config.yaml
num_attention_heads: 2
intermediate_size: 512
norm: "layernorm"
norm_place: "pre"
norm_eps: 1e-06
qk_norm: false
init_std_o: 0.0
lr_head: 0.0109
doc_mask: true
Each number is 500 + 50 x the weight over its row's rms, rounded and kept within 0 to 999. Layers, rows and columns count from 0. Numbers have three digits each. The size before them is the row's rms in percent of the matrix's.

# layer 3 MLP down (transposed), 512x160, rms 0.203, rows 112-198, columns 80-159
103:507541553546411579477476423455593499413527474468513563491445506552494490427475527454485419508433519414545462568540456446493511549525468476572640496487511491529467468507548622487559512434521530496557523499456477411519582474586525582525548494
132:459480502612443522570517517423440507471543479524464469445421410593487457515504531490604474457472564514458551548522553528422403474474580518597543487520521584443501440571550465511387507523550534509447424545464546470449477454514536617464492570
090:498443532603551486470495454453424540561469506576470447482510511474476540485550462499466550495496572395505537471595516498479522347373548438495534509492491540471399429561476460520506622490459544579442431571527442520441574425542454416512523502
128:482424528605564454485517443499511512546379522472551496498498468392494531485497575476537548485561511485468493586521560514546525587516441551527527505534522466506569534461497469439633453509469568590551491574454587478521464484483453534489469540
081:427465399509494474514498587566464514361471514578549508509558535409564510428486494485455537494517535474491466532494468492530566444484470485493544536494439583409623612426585503518512383400480541597423555443488484477518556460435487486478550518
113:455479463526478425541450479568562604545527518438559435488515574533517510450455475586447546501479568439451539535461532560512529466543423502458470465491527523518508508517403489586537470441514499507489488506472564390477446502571479647478567505
107:477455518504523451517554479531559455505572453573529517574487521417456482562474395536531519478515535382442542484463537401545552423520567501556515566460558474422493468587486554474489505566556486576595470506568581494547462545466488467588487573
118:652477477517459447410569475477496566470544540483498449476483463435597513565480545483552459487435484475514403586551502596503520543513512508489527523418500482504533410429524561444512504509598475459537529468442416471497419457429568533447501585
142:534386495562497463576566596555538434575557447586494557469533573568504475486512463545449427513457525497493565538472486543543553470523578491494525425582505506456522513571527548528472527459493562364427558425541633491522463456429541508476536471
091:597476443574466475517540470544456511442508473537507472422416495521517469434539522559485510472563509370461467449478501518526457533446538525439561413534570517530536503456442460510422482503494523508491415536478544504561452636577452538480581581
102:463568452582542500482421465505481469544509544521462478484445538435520463475534446525478421557486564430615585529545513421467549502519503501551513461428467449572552528476445489492434503449444453474558557425453499497482477565534404526499482495
112:560418498582417444506456502545468531484580545495480498525495541434404519431461543449600466495531521513516529433486491552507551475461438551469506516496645450384435474509482527512500521557470620483564483548485522548448458483448341448430557508
097:496511406543555503489455509510500554441502454497493460461462485510510420484375577552524496513535628456477523436513534479552490504454493507525491552489584536425456517457580509555525491537525553502461445484454555548460401578398541598544534421
099:391437465430469461426504541534518590363446492475491551493586385583499521548541584572478552538570489494550481500407502453523491435494494475504598572476443480485629556472581462458503450579499478561535442560445533467474533506478545475507427521
099:429446436579624512523474509395495560535548390479559518450527468518463528543452432522490501524495497517464497501518451431434545560458441561553362499453460521484507524393496477451501511542586424500451498455451534485454564498530499451493531468
110:464539530406495480572505455447455417546593475572581539441458437523461439517484470443507483550496458468454436484480544519463501441567527507487449529424544426466497492534531479538405475450595455527513426489583531519533450423551625506469453601
081:484528412553389557551538528541501480440535586519460491502609525457542538555548557500445537494555536475507511486430471501419551567513510518488573537444522542487460510524454441438447555555548532494561541501545493533525496491479424497419595562
092:546516516456430471461565479538473442476559528496510502544515529572429490518592461408456487548507511450459486418533516480586410539494538458446537534418438386456443436560555542544537581476470558492471473469491436507490546469495509466541467508
100:458507538509534575443504519484566536528375530583543560511494505459466542539538463421584421572418515559584435469506540541522468480378528476559562509567546454599436514485520545442514491501534487463466467521569426524477415525493477561434595438
124:478550520459582520483463442661539468470425519562404497445494481592408559431448561596486552529486525501473513481414518507598549493528529560505518538483519443483616538519455409489506535464522440598580503448523572559465469426434492430419522434
090:523475491460469487496496549582447474511536425500496506516562416523519481523533555519537601482542527421502520478550573557464466483549598529561527505574427456518467554411549503566389508515487509449589423496518486531528506509419504551523487546
098:498413558491512521509476498406442400491548497543621472534439531514544500523569577485449469417503510471482541519522475538486495423542519476445530537421487624532611519447479473428486477555450453482544480526500543539499572545518513478494520482
094:538437403454550568534468459491574504524533514548513491453514526558439428559525528551485489475445495570520508471425477480472467560441502458374514544466516557558529571519517493570579549510502451543538557479485539349471515434469378535474510552
083:567532482558531477454522491430540555410511460472462551539534456550449550533568549447446454480528475565499465520501515502597507509549411540545539454498507443559460454539460540487437388448519579513477540590613460526457508450524538560486524658
118:504653509624567464410466433456521503504471537465499526543485472543504486500517382559517438500583568477535491505434474478472562548502539449395524526571487545502586464474526440486531497547527395566445559499545585468435452504583513484470532490
089:437531475546408480419555516464431491533486473462441439539490584509487579528459512413532467477539515506581555519474545539483593496501486542557537428531399444469550465553491518532473457473454475462493489459507434484465506530556503500507409478
101:462533562472426568540541475565488538479599658514527518424510456428450554489525485471623377485514464578491527426568511552562486600497531480558511461466530547581445528544499510502513464486578469536569483556488551521516542514510451490424550512
110:489362561564561458515447448534457460509639477409489485399476544521469541588500508512462497483425593494489614548477464444485577515424547581476487546485514374483557562530531445413426487491456519545453511522512496519534587552530440548538439570
119:561521584499574511521464526452427554492440541478452508484488430445575543551541516495463454504446470528461442521521630521636549521506547484468514452522571427424493560532537516427561518494471531464435466489431486458518511501472429527541524514
093:432508503499662486453562547507489384502407502536616485545517486526494517555453470426547421471455566588512465432477526482512438494463496536522524468387518486481525494510475484435493543501480501482504454517517556532500474458495559495421497418
106:455533474431526481500473514420472518544432496504519454528641538534512551455445519566518503454588460511511625519450529460482525512539513475510420433456526486427506573403513511491523500466460504532494515481581483492513439484484466400641561517
102:444485463547575568614454533478556457471456469552486465466493381471484508539600523514635561600471494568511598494418488515462513550565560483512548488640532501572503533485586531475477452367434560472571504528549470582553506511455507594427526430
101:525498449522466509445477596515469469535593652468531467553526501569540410473506508502448475486460447414488513542442516455493549554546584556536477481470528435501532462442498511488417584513512528562471413431574508498458490534458520498552401433
090:526483487486489555525519476548497490580520516408558535483527438560513496577524527526424528507422479515458479501502451522478524528524519416570523573465471498419527566535520422488522547506461525495482532524493545531446433455588432487548462572
082:479481591522618534540522564541466550590509512497484458663496525473559528490544526409483505503527597467546480505564486472465544562539518639439507460485524484508484538497419440530512480416461521495435418506488541589506535570541538507547518547
103:538527526434467499482551468482512493483489404430590402474550478540518417524471548494511536474470478455442611556494554490513562550451517554426446472550505445497528506486538523436555522547587504476545526440469448532500473504407496475499520412
107:472445470562510398487517545483469512454444551528459547592485461488488517558495425480462454617586536537520522427503467516538559485597503484509537450530501534573491507512552415521409427519530559426386446556477573515467548592517494582530387471
102:591582487479528591493524523403589458518578501459499562494474562505539543572320470543524513495487518483479527478473557538426461479443476492574546489406503493431487526570466506499527437442557576502547464502435535472563471496469553506533496531
120:495444480486584598474534496510545483480496538449464431482512461453522433453504577472492468476470420494549408482514426562566479455415396429447383430517482502534356542464494490497425438533503446501499495525507522509426507496448556587441498467
096:552564493484613477554507410464415434393388459554568406466547464522380527488476489531504575499524446431520491443491475475418426457544458506526471580502432564502491504502535452508460522524545502457453500399535555442541477472518474540540637455
098:498496459491455535445412531592419506448512538496477461439472521561554613517535490503488543487479495527502559450478471521414562504514497462503439516479528537450573560510530524461507483509548487553456485559510481525493507517430459526535384523
094:599413545475505442452546555488613394537571539552572458529498422490464462540514508592487503423508548512495504470568484529508514442472487508432446381528530464530458537453405600467450450496470535477477506433399493449459462480455525478506556442
101:540433452418568411503472522462494595533411503581546476450486499486441469527578451508525477492499454562517528552567533558416557535552503576546493557540565518571586549443510503530512524575441518485509575552465520491469502478448487515514564518
095:481477498488590480491546478512480547435532543462524454457474441555451524520473448502417555572515638484471543438482410471478483403493489435595518436441588399436570433512534375604428457461577437472587541505561462594473552449473471575453499458
082:606524546438532486459522483478544494568465546438566556429541501508519515474452500522494543485463405471440536518492548467491632541534445456529558494475531382501468516549475574423485532510543540418539505476563563550430447520491510394430546519
091:480522546436548493462459481430528462434549456511510500461543478467534510476510497585460571571604561465477393553426480477493494420522436473592422367446491467541483515427483480596414473512483492522519499521393550532591446473494561516387574473
100:559472493472549388605566453590511516441418546528455444466464499516490450527450500450489472450518502474498516492424494520529492486424484465516519439541495595558449577506519569519551504439566503482459494463396459440547586565474526476450488621
076:488494460536606499547505518485459467514543536512419480569461487421489456431538433360466391423560525553482488555518491448511488435493535442494519582449383562514495512537578480463476605491556612448504489539487533475521469517432511556457519585
092:404540487443520440438533477467511405592488479478523480493485456408460557513527481460450458449491524437541401430627492440520444531510488540503564499480556481475435475479477585486600517470467559521545451514486450485507548567510407541540518475
101:497404439571573554553483522495594491441490515529504520476513497525503443544603444516422501542539489563533510467543484501527416500482484523463450452456548530525596535462432472418503432522483421494496591526513477561512495417578524511426449464
073:503581526493490452557377468582426479505543545520534486433467627499521476515553482482508486559548585487592509543543488500546490506555508493576467478468543524523416480601484539475496530530479525489570523433398487442497423556401552545434424621
118:495621489476479594555554584551492513480446558554492507571543467415531514447475540510439440470492510476497467438483560516531466385539465502509509482570542474604460512505409499556580488477490507532497524440534491425465473415476612465531559485
092:499515496449557445456403428503437503615483547496518487361591607443488473498381480623526509499539549386477467504492476489480481474473436540569525477497446510479567496592522422546522450554532523440480518496521463501530539596549412550605462430
105:495556580590491467496537569516546461454472412523435554514487453405412566459490447466462523417526485575511452479481586397508457467422420454536459490466556484646565499582435520491506481513490487597473572428481515468506463443519538457504462543
109:383543549535575571456558487532512426492451451526535500427542451512486434474524486514482471495418489420446474498534447435508466533581643394422505514508482532539505472489454437495563519516551514551491432490474443513490490537432545505438506469
074:422415417427531419558491465454488482489525540590524517442496489462494572447446515624447497491508497470474575488545424521467452522458498499425414522475479470462426427477471576486453406450454508541422446443406604386522433412541560441505510502
105:524477399520463503460473502430550456500452575472509472565441462538568480501592535494564467491457603505458445492522560417529446518558411515513554466511547578569528420531449593476524519447509500488522440544439522413399502432549484500552501445
123:531517470507482524461463468474467518527556363538491468572453481564566507537571511616428452560476534493475476460473517478515568484462581603412459374477532535563618487400478503548615535440536460502456476441498469473508545501469452505449552516
097:475495495415493493533532453467503499560489499520563492478488496527568504543514529437503379514540477442431431553505415474506436536542460506491488496472541537509452543534560489529508501460502538472543410411507481486573483529485430530459537671
118:479441487560497591508414463475529601495491473489571494468511537520538516528516492370494546537531587607580519536462598330522512470416498628450508524562559524488514515551424544526544419469520492439555522546468437521416587442465475490471551544
077:449461528478506443538519562486406470493400528481527494536441454574454491471528391538452458485489395480475524484498524431531569619499449456514446473498483601473464437484470454534502515405533503458477505484535451492538551451503607458370473519
085:538481457424439573510528527498403377534619453548512470536479422551462412592466519502448454474525540478505486523483525477528504468502433468439520531431551463507607481544401541484507566555531503377557517391450557524446450473492444484454549538
087:467506591420464553544474383552530503466560443436499442477459486576463433582589444571502434463449517529642594507566516529536516544486509515474378469445500472489513429479480476399466570523520488526465576445548479472453563476548547432488497583
088:598497501541553577551451435525478468498450490388505439531438445458515523572483459539552462520473470517535444439506529484599571594546532499585495435402559446496477388487510507485546526531512381419550506472547456485601423502473507431489582600
083:518523509459542463494517419513474493611459658504589516520501523522539514435491528531541589555515542439500524583383528487594570491502510517496462401523522559482586482478447530535451568498469533521511460469500436536522561534482510519579475600
091:437500483501544556515409514500601500566578497515540578564480522488462464593537582584504472520471570455491577424384413484577512553548475470490511515477507511532429604571509426539511584410518562490546463468590499461458431467459566517533506463
109:465519505493572483468531528579525476494507450414472446531450545486438597507467521493493503529428528434500479497479478406490451499462524433492528451430483542503502465450313451552485409473542515458510482424517501441492429478456500474538452536
110:495494466437434513518466541527518606636459516510529485583519484456486517533563499496441381419438495435398458473424486472461450568486588502445499485514409543476482460455511447603460542470461509482481485450508464435492509622411513482521424400
100:423562470504505494536474502593558583485541387470638571450593373499561463440453443462457534543522506533448448407528450522524536448563440519455484476463471450506475456473473486514549471560503439493387500498466590500443489508448576502424428436
086:589491548571492606482510478514434467484596529490475464469488358487569543498501514536477502519519612525502491525487456480530434537358591436489448494440496451516566595508524499456561607463537558430511479507501569510455505538501514517562532511
099:492398497425515504588389431458521475558499521498444472546484505582610503435550443462504545465472495486489451521419458459485416493482483507459405426478433489518473496493612510494340387478507474524493485521479496423461484548516464478552473458
095:473484559507479465475474583500448578470416534440545338433549452544464560433445415447485513446471447506576567495558521518408561575479409498451420571483457514507533553569468483522502548523450501469529558550445442587394499514439512570415534477
099:499651548525585580501520459520502500491418549494479455572501443485510578499550525422486490508558417562441524557544420497579483485462538464638534540586575453469522488509564482512511568610502565496403516536465488441470459527533470478561502502
109:433553508519626555368484485513530506350457419480516511497446449518478579509534559518545536515508491506506497483505549526427472627452500488427541533510535527427513541512506466513332547563526543548530445416465504480493579488584581446447489556
110:412546462465480489441435553393443513528464490491480521586492511527510571510545516468544478520537498490474526468505433507385527489536503480505432491422466543558526534538517449458526471514449394483473455475540471452555470540437490465515476553
122:567422500471548482486462473514487449522479516541523519533542509463559514443519400525499462507514465453453576538406453492493494476485483473509448519492499613529518552402458489567507399397527578530544429485389511465557571523541558469396530508
110:455494475502491502438577424465538504543446552466537469466480388482573497416380520467466446519505452542403494544519558522428456578537494482432463509475454511454534534544480455515476534508455521487434451485428619358584468422596495538456452482
100:503446537453514597605555488528463579490417490418526562497510558522507391457459579441559505549470538486452526503488461525525509478490446549418451541513529474555542509466519549475433535474526518532532521567522450584475464523481593441424522430
089:495511555501473558441467444554523557562573441575552458454551540496428538522559522562505461544523515465494572560459494440556570595644516487603535525476488533524503460606541504476511540518501550477543590519639417572456523516493465438486498515
080:522564467462446423486497444439432500453490456490533493527513574454510462477618431488462512436579503461562519468401463494459467509432511507463562451557452574375477467443468547518476550517468519516445540496576491526445523436472565477517502497
109:573440503525500569498555535515460553577507517522545474431486542546489422516395493604449413564456429445478498431509451503469521452598494586509564616527509495543565468466425469457482500520466556454538440476454389467505545518380446488633468490
077:523342552391485476466442521503507526534598479520541529566503472436592488450501558520610481554485502479572503517516479496382461536405497465550471537456552496443453480550461385507543424523482513514462420493587416488445507546493474574490498420
095:464489523499445475454507438576514546469527518496466432518522476491523482453473493471521508543454475521538539477490532540556465428606549533484384487589540448478474577539503414488471557482483518494529454514534460425405513511429476410462376501
085:416597450430460583565553483424547397552438414576481488458561486506453562521496522463459471536464493500493512504413582537485425525613472448452458498517486501510482506516513503509545462515486500594499470487423517455574463429535455525601418389
100:506448459529517427463435572472582559514574487542565483482490547559483472451451573535462528529495506543398511541543571449522521524508478558406506519455527532525472431502490426523482524532466569575537540503438569533469487476512619469445474472
113:478593410441544506526549535485501483636436611573516569446476482483528473438475512530514527467545482433527464479574531489463468513429479394538549561415503483410525489550395459515458569397536569541656505622506492454428553507521495488550575490
092:466577459486544496473507509537526489491459559470462473371394489458472504632487498448511467422523469445545517552505481483397454553574548474459438410442520491465428433431474523436522459524528570505544472505518490567546522510564486536349493463
# layer 3 MLP up, 512x160, rms 0.235, rows 113-198, columns 80-159
120:588498518521492446620537508470493525555510511543439554499533483507581483446586453475561494490495495484556453615479538510555481549442506478584533377475502515462568488563581316450530510486507471528511557587514556466502616450433530463487540552
090:566411575502446519494502474410506504603527482514399527609334550440546506541498540599425427480493437484502532422448580514550548515536454471478520524521471379473558460524574459421560517471469529508478552564556505475545481565492456539445488528
124:513452493565501532413486476446463467520479539500436509481490538426533633548455494436473550492520587514506501462391515519596472472447462549586562422514461472446525592521490444401498512516452482518564504617562476531444464483434421506537573539
083:467468423437524494485558500495368486448480455523525527533491507426537512471433589470531518382436490533418461496558498457492573473482468463479462442448496521507538508383484515440548346487552536506498509495510457431506550452471409495606518445
105:507509392455483489549513466553503450524463499533499471501462503432483463448500499532428488507521552465476551463428495548430472515583517534527546565539568421589569481450545503522510503492589495514519501461396541514565488418541588630540551533
098:474512502540537580537470517609464484529482490467418497580425426478465485486508438549543505515409516521585530425463437467556496476460468449493433525443592464455482483409504554582485505491503470454522467492580525517506586464450615579592575548
120:482502499472452530499530547601449500462498480549435490480479548409554501453483524561496494601382578480430415485469516452453457500570579508464528569508478486482563444477554493597462444545488510483540522460540536493498405508541532568625593500
134:550399501563547472574628507575603524509632418534537556465503517574542521579447451528557504454568470407488518411463486458460541457461486521483418490549516434497500548487531467461488493438466391495495502485522601541442462418436546480495450503
095:457602484505495439568548615583559373450478542543545521497467526571447473425513468520478450561559425493491527509444533526559534542455523622495553455535554546356428507536555462499525458541529481472450558588507501490500522357460439451472451437
099:559505506499556526463536542428425472652507584531494555543542506465518501413422489482519435507513528558474458589521468520590438532475540519498512447498386533503557466441557567539470499542522467535454467578526548466415406443492417476515605468
103:534445520563468403518478449497513563505556532489482482488483564392406491422513587538501517438525510504490610468432562577532505514495511492528445509549561500458456513438437543490517429654403573513556466533544578495508451468438422456498546466
093:427435554544537546568405496483475648494510445576472502565479502588469511447561426614625475470450513540543516461467423499493470497453500501501419525399480509494488476532459513515513568430520459470501496555454559530510505569469481599566601508
101:504439454452452510508482570617526575552437484461441430524530495453515470586535456480438481428491447486503418459424497450451492527587505417509467505526513453524458516444439525553512590572478467600554476467460512377452496510512504591604542510
101:572612485431520443462483496513514447515448575636523441568427526461535408433585580496493491501534481501417513562534460557572443461530544437410542458521568508537471477593494434563529517459424512558350556494470527429528524431491575463496497502
108:599463479483423557497496497425504560528534478492505545450484543399551515550477489494480510548536517473442539472475515531552472505486437501605476479450505474576478526580509529422601415501610417547465516573473551498522558467428448477487456503
085:470572479518598551577541462539449453481416545523472432415531509419499594524453544439457485525500525519495574509447482529530545533503548550545483558460526446491578552489476456406499571467522519452534532496532446533477511494459455492598583532
096:564445553531476522477586504456560453481500479458421515489524582441570549491416531470487506444568623487523570493516491593553544558453486489588494484513518477509521545543510505602603394512476489486466518496430438480602488450428525573552484530
103:441515648515500488496520488487469485396447538530544497448516476442457479573577461600559404568390550536559459508520510564615470457465524574530560420550433490581478502521487542516396449501494521408476520558549488472502552474550511491537470531
114:511479523543489472426482520409498504436481578475508471566555582542479530601539453553515565521559501517445542464461565511600485503529529560501472512556477489502437587567582408482536464572486384494451520467526538526536448377480435446500527434
100:558574569452488466425443569486494530504576474525421662540568395438479501530475497535504568365477485568501461514488469467481489403506404439448519516537489435493506555490532426533493494543620495492478440582416608462457530550546443542490494506
103:547425446472421619527516517449473446532450554556515468560424443430458590573519555494538541423504500479521412508393426434472551478572476544468553468449420515560497469565509436510488617509400445515528499553445491493391489491525498509591497501
090:542524466437561467539469481481459490516489469497502596462497448559555435452526553564526485497394501459606430459480554478515472556481535520507512502482451576533560471496500405637509539525460561528594614554477519449463471488500472435488495421
088:484461499504584450507487462557463546562540418459533489487530517552444478473461421506473551510494476549467450556391487521574460387472511586533489498548539497415555529536525504504488440422454406461443522553415453478507518427510469484506453460
116:517404515483472532509553499521501481513519531387539534509518423367506473539487440509416507432506523549433420492486446517545535506535539541435480509475440463399495472533562478547534534566565475497454470537501569504393556400566479527498535542
097:501457511521483530488503564461584495384573498497459515448374447451465401466486477586435565473430454530609501540568500532480509479521533503549486493531501501542529504487526477539473500550507487471453390494468487510621476491515493508545466556
094:498466519507494550506397422527521512510498477477548482483479392452379597610544508539475435590579501477514528453536542535394466510532542479423449495490479542548496496554494548480587574456451438539569577469509525411441548354436488497439501468
106:487594429563454535515585504527484488501425592613502525563482520406524518429509553471473479552558508470496349480505454490553430494582482463459594487553482537544434502517449523452519525437414476584567483612475406408463412379527497501479509466
117:510487528440467466613485451514531480511491492541484521478537448466487515622546546542529524518564550477457516511514552521505535543482634480455428513415549407425438504424544541474570554559583481547483513494495517467448517410460488543478522474
089:525471527522446422559474395490554554524556484571532411538497528560471441518535493516434590535508479576539506529493490565485430445490523519465441566496531497482485535471482489601493565491449564535518550568447448492451537563396530557532444663
106:512575419436439495580452505506518453602508552504498481523547545467463468458455521584531455481532506495534547554425526490484418390454428551443494431445516532425553557434520456457579521466410599572479463568574534517560428419521406369616548512
104:545491445511553539446538438529528563555525462441458595473562387470573499494473493512525540529478519438427562517415490491435461492493509517456571522527420535572497421491587413629504436504510513547473521492502576439523512550450484465442499423
107:486490505503503549503455521556465552492508525522426485515590545439367566551544545518454594544472493555489498533533444554491459516453471460391499454555527505523568567461497467463569484424445480549555539437466517519445442442483427522487432479
094:402572545484526422581555432483496514532489467489514496456587467602436482527491497569384503394431453588515517508466503476464538470512504483452530566556410531523490513566482574483560542535449472551484502472549538481465539499490510575415531537
076:520580504520444504592515488528504534548561529586420463504433494533426434480506473505475498481434420448484468534516518435501428498560537415454553542605550421465513432479565360504481461490564452520599571616497481520498505486449538504460560551
100:417438481462559553559472502494534550513576495458507523490448451492458386428477493539482449534522606521539491545519514473548544456542488503504541450511517540535561492496530488582530462475430477441443580500627571580529556474543434491437525533
098:537478456461508523509484512472577422523411482485496513526625471552475485552471478495410461516537525561475503420551503543502537428581466552459562435538487561520570480461544408506401447483573445419423443570543618408464525442485488609493478487
103:494491508547487497527531564507492477461456483525517562478480455522527506508446488480541528434568521429579438488442553574501541462518429521477509507543514489492445605433489549521521567405432571573520542443436558474574454436504586443428458479
112:475415413423475435507484404464393507568473470462467429536533470480514569581538501542592448498596519514492546431530543532505508434565503428546584553521455463480508571400479401499537472492566493525429460579454542490568479543480587525418498514
093:537487475493433444505555364566524508404502534546509483556527533500424488471552408611427491465442542466546516491449455378463512404555511561441517605475518531578509459505579497594525472537527486515506473478486536500483540425520561502492548550
092:480479488553520578415401572481483555494466557544414397564503493538490470500554425562515476515499514499490540460441469487461576463512477480573506447601449549509450565540462412446512508485515494563511591523519506457548632519519440468466447545
091:471428461453511483524472465444468542502481439499556565470565510501437551441462455495536571520407498467525525484417524524455450545431519470548482507482527481486504578483535441417519512480467486479554486505420538502541478542462470552524470426
104:484482444454568547504492491534480456517480526529479484537501498519474520399493523563574551493533535489557504506619617508498516483497543491498479427501499516568522505386525563556567508557436454392469504492554503499544454487475557609585623530
082:581466551472525533536484502522496523426548468453534605574470370560475499513471439552461503587578476477498495519542495478557471454530544530441476402502523435484558443422461444474479569462548453440526537499527548533483532483486502516546490512
089:524497453522509456580488582479580419452423446470452438480537439498533544525498554449454534560575519474515539431497477517547452521525407444513480454518487539501444436526532582490571471542485531519453503477425545461437515539431458544519541554
097:491442429471482566458612522440510415554436497481552551432483518577517488535509578506461412561498468466454478466515465514476489546535508541559468528564514420431626489488493346562529593508505477522467548554499486484546527481500539513429476530
102:467518449544515560483537552522513490545395572542533517554459576562467522479486583375485486537538506510495378461435497506443436437449481509505521527522461476479533509443463508479430575381453458486569487482517488514487428529542494588520623548
070:521470516509559572497518435568514453527483451512444433522503473511500491446541566522460537512525543536457465461522589493397521455444513445478549574480445451472440371404596581538477480510504605484511504561510578444429475578522409457443453582
108:526470555496521416657572455513527533463448499540459467531519495497591529549525482539439467534445458516446509537370571425457437460493462526518530489487547403517555593462504484417392522527611516585526462553481472496484522564509541471480526432
089:472610482430409440563488534515406451494477469565510505477554557559432509426409469484485576491512556481464510546499583583553458437422436466467577418578472525473567498473559432486452495524457444575444388491494496432484441494539480488596467488
077:487454442599528509476510594443566387559491501502565506464525518439511467487603476341410512507405518481516500507606598506516515483467581459604588555506478465391561515417555422533523401476542517536513492529478454443470428516489535580441505541
120:455401457508580482537501487476507585507574374410458487518547532551406571565510488541499588460461514480515575505456482484417461462463517457506427514460522409446600557462559524450519579502567413479429468440495591546541497611473498516544530419
095:539546476549588566468547548500524545458460460516565537591500461455454487577481440397495560495533536503433482515455516472591495594522509498551521471500544445512481519461440486452496458517459563442495419478523481588508546384548589445381560508
105:442500562528550493449460526485489465504540414619486540437519438389522497470551409500459499489538503516552512482481511537418589525446536487505446534533415544608555459543486576546541516454458465495440440491499511572558501485473546500428640473
108:631538474507506499473480556475477535509440503550497499513499520441551507520563597473547430503427537393523428509386610535565551476501480509592538529507473526551582513496484460516516497475447441438462457550498439448554454450439564446514461576
081:394472446423520413546513532455494597570528504515466520526497503461546549464441446555505423470471552581430534507574505545450435553471468580463450528495427494532487463481559524439494458423453536568417468508373557476484535418511632488467456507
107:534561478573514454572511479557549535512451559476483460498575400479522508476633457437482438529518479483548476536477518470487600556443551467481430503567426474486589549433423538563599589422552573469451443458507579446446440435555522544536589506
106:532534387494421590532492479556497506547508498409468583505576603433471564465485519467425516440418503427537555524508495450476522453466609528485550429539515488413483547428525518475503486486529534558501461489481537512540512493557498454474499561
106:532585461433513433554501436453510506539453492545580501489481462622521423460552443561614487497531482444486510486514400488466387575477520538506481474483428504509464514467477501459474402521444593508610438498535587443530525513492469566518480596
114:436463423514496586440511477495549528452511415476507462489452527536527531508532529431541493505511529606553511561448552384489438433384540527522540472572490528417499515492385517492500454516531502496509489559465440466419598459442448471484530553
087:506498531585516460521451570482523519519523501505539564460499487526506473548582438419550464447410522483495437578442482486540455495560464526530532486443585502494558569413530432466558428409528583463426544541482450490559463500559459484503488460
082:574466458514456427530446541554548540439508526544439567572444553469566424540417554489431460479477529515564564522453551499535445465536490561497520492467489502544496408465518544592525518507432534536555540551380488462563532502453542536573463572
097:560564506455444439475416516521492454526425465490451383599412561395536434437551553593468498516443536530501482506485531436565610575545455487499541487517536518467579469557523476531504431455528510552503583543573482465504584495487583571516455495
095:488569547561456476403484494501558470625488496480555568540517583478493523514515436547569486518410474529454398444429517553458511544460552453433457463538485509515532506485513397506512589431522472513500526517513594441507437515539391525569526492
086:442485567570507503490442562607598500492549517488545588484548521535404458480546501452516463506551545516535475544458528431506495400416536417471457470446493407469484483395509528468549492496466512492427476543481501577495477457482527520411514482
100:471555481482564554509476531559519418461491509486429495471529523497536470544604517613466446609470569477468511553452451476507519528538498504429401548495476510533480481517407539655492528408509550452444550450513558478460548489519513527511525423
095:438604560532475472560552516561436546501393497501541469521426486484533546468491471487597534473451542490533434486471440417527529390618446501448631521494464462515521552501520484552551567481501433591511463435590600414503412515488400564561598501
108:563501508381500510471401542537490538450549466498468596585497503541569544513507491389545501494471488479441445452406514595552455477537466440545485472609520477557547523440572426550477436504536494553498595500559502537477539550541479482468447449
094:469445488466469449483508517585484554521566463486480628489534483498507500513431442595490498611582465584539484446480521531554489532474470620500519510520485590416569459533557493597536481488535519466442480551536501477528529543483520484594401452
091:520482515571470522550391520513514487480500537496420538468467473536497456509530565365526531498459569463567485602441468481478574549445465427566505380478516431555519516500529422491489524463514513523464540567504547434502492446580566458475539506
091:508421455504517492468540481478486572541454549486468481513494448477472539496544541513438495538473549610414480509542424532516426513449603395427406493483509418389559588435487502446524427485456563511549501516514415517514523404505528451563445569
096:449482532484552550459513498513453546502543490470456459441607497504511494485546508478440514455466539483526626497464509561450590456455393479570533506542423538491517536526394553428540497473498526540501520497469488543497532510564457576436467481
102:470408552523497531494425429490569535515568435434606476520389504549383577490503537522508495541584563560524539505475384479409455483482476542568465542442460478476550572425563481486456452558560423496498507490406569553454528531489379420440484550
106:529533456534488558450545487501523450351538434480497481526421487440491576504461571493482468561430490505573485408557495492514481551472534461477486457457521514536566448451551552502483570530412565524578443462501571520551631457475524472432541496
103:478524574489484468515494516489473556479497549483425486543503471625477484598580559494603572515390601487568427449447546537513508474423529535572515463480474528524498538543455390376554469478530556438480503533438558467525507540432510466467532514
128:526471530494580507478501488534537548516515503546503443544443473487466434535453473464542482498432547480436520515489407518625574448456495553467461492559434486428578483499578581523584521434483432562504521506554491500397572455436572446476520493
106:576513547495530550418463587497607512546525518432398472500372466572512396469552435526469439544460589543505582574489600488564476490353516560511403457425522581423511531512527499561471494550593466473416545466438550562470530479543476468531473458
102:493512552488494591552503490508484567503426495579507513527524521520475498440593564562581613499472452509468509498568422463490486426487494436492494506465429534475468600481446654468470497525595531506521527440566578499413528412435530410488467415
093:472602425542414450417440488578487553481487447481481525485529611451557466505444569565475472406448535461475481534430495418464561442555453437605484471516426552442525523569511536590502561580523499539488527547501575481432528550453459475525577512
095:649474553465423459502548503471522572462555443503551422504524465481433477562507472472490581455437545485464530464477499544532516527493487503499554447587539576541568510541559473415533450527411522485508558505547459464559536555485405449550454494
114:556450520484392452480545491478456608513492511521424531441473485506553490463483416617528482445416507525491471539506485539451492448503580568463595555469467483512553448513463458398478399490578512440550462431480447517530509549417522446441535518
093:486502561577479448492507472579510532468474454499435419565513490470383459460547483469503527491488568493538522440500383571379385441470503578447437503501516436415528565500528507496501534528539550560499513488508550445518450476527528593473580431
097:437547353503479607437517507526530523506432545536483548536491529467525503460467545555439540509425501534537451512520466567562430520456495554467524547551486546480505460488454580533496562622554533499497537589523480467540530504568476527511445546
088:437519553439466483470565545451498493488424461591486495525589523451501445473483490443452537536414565558449542480482561517580450474571459597416549424493535573453377542467523502453454466521455480513444495486521481464505503393485505561478473482
090:467490585492447499515526492552471497503476516551582480458394534466455465537532627524517550482535482485437479514515537526530459577547473548456462447601496569510588505453393514495552563530522528464515504541482608460486441480557594481492626503
111:546456406498495389537549512519461523488479448533540517498489535567523508466507419538475526482503544472443552475509464538482532455532483559525408552424463391554548558425541542489466449512461517503391559490507513511553490458613504487554533482
094:491623414443462473416488546533436489601506532442410520561454524605550476367486490552452501554515547455488479554442522542502433512560501577508499467496530457461532500516512438541474471558437344582437488536439571486573546524511531456570509519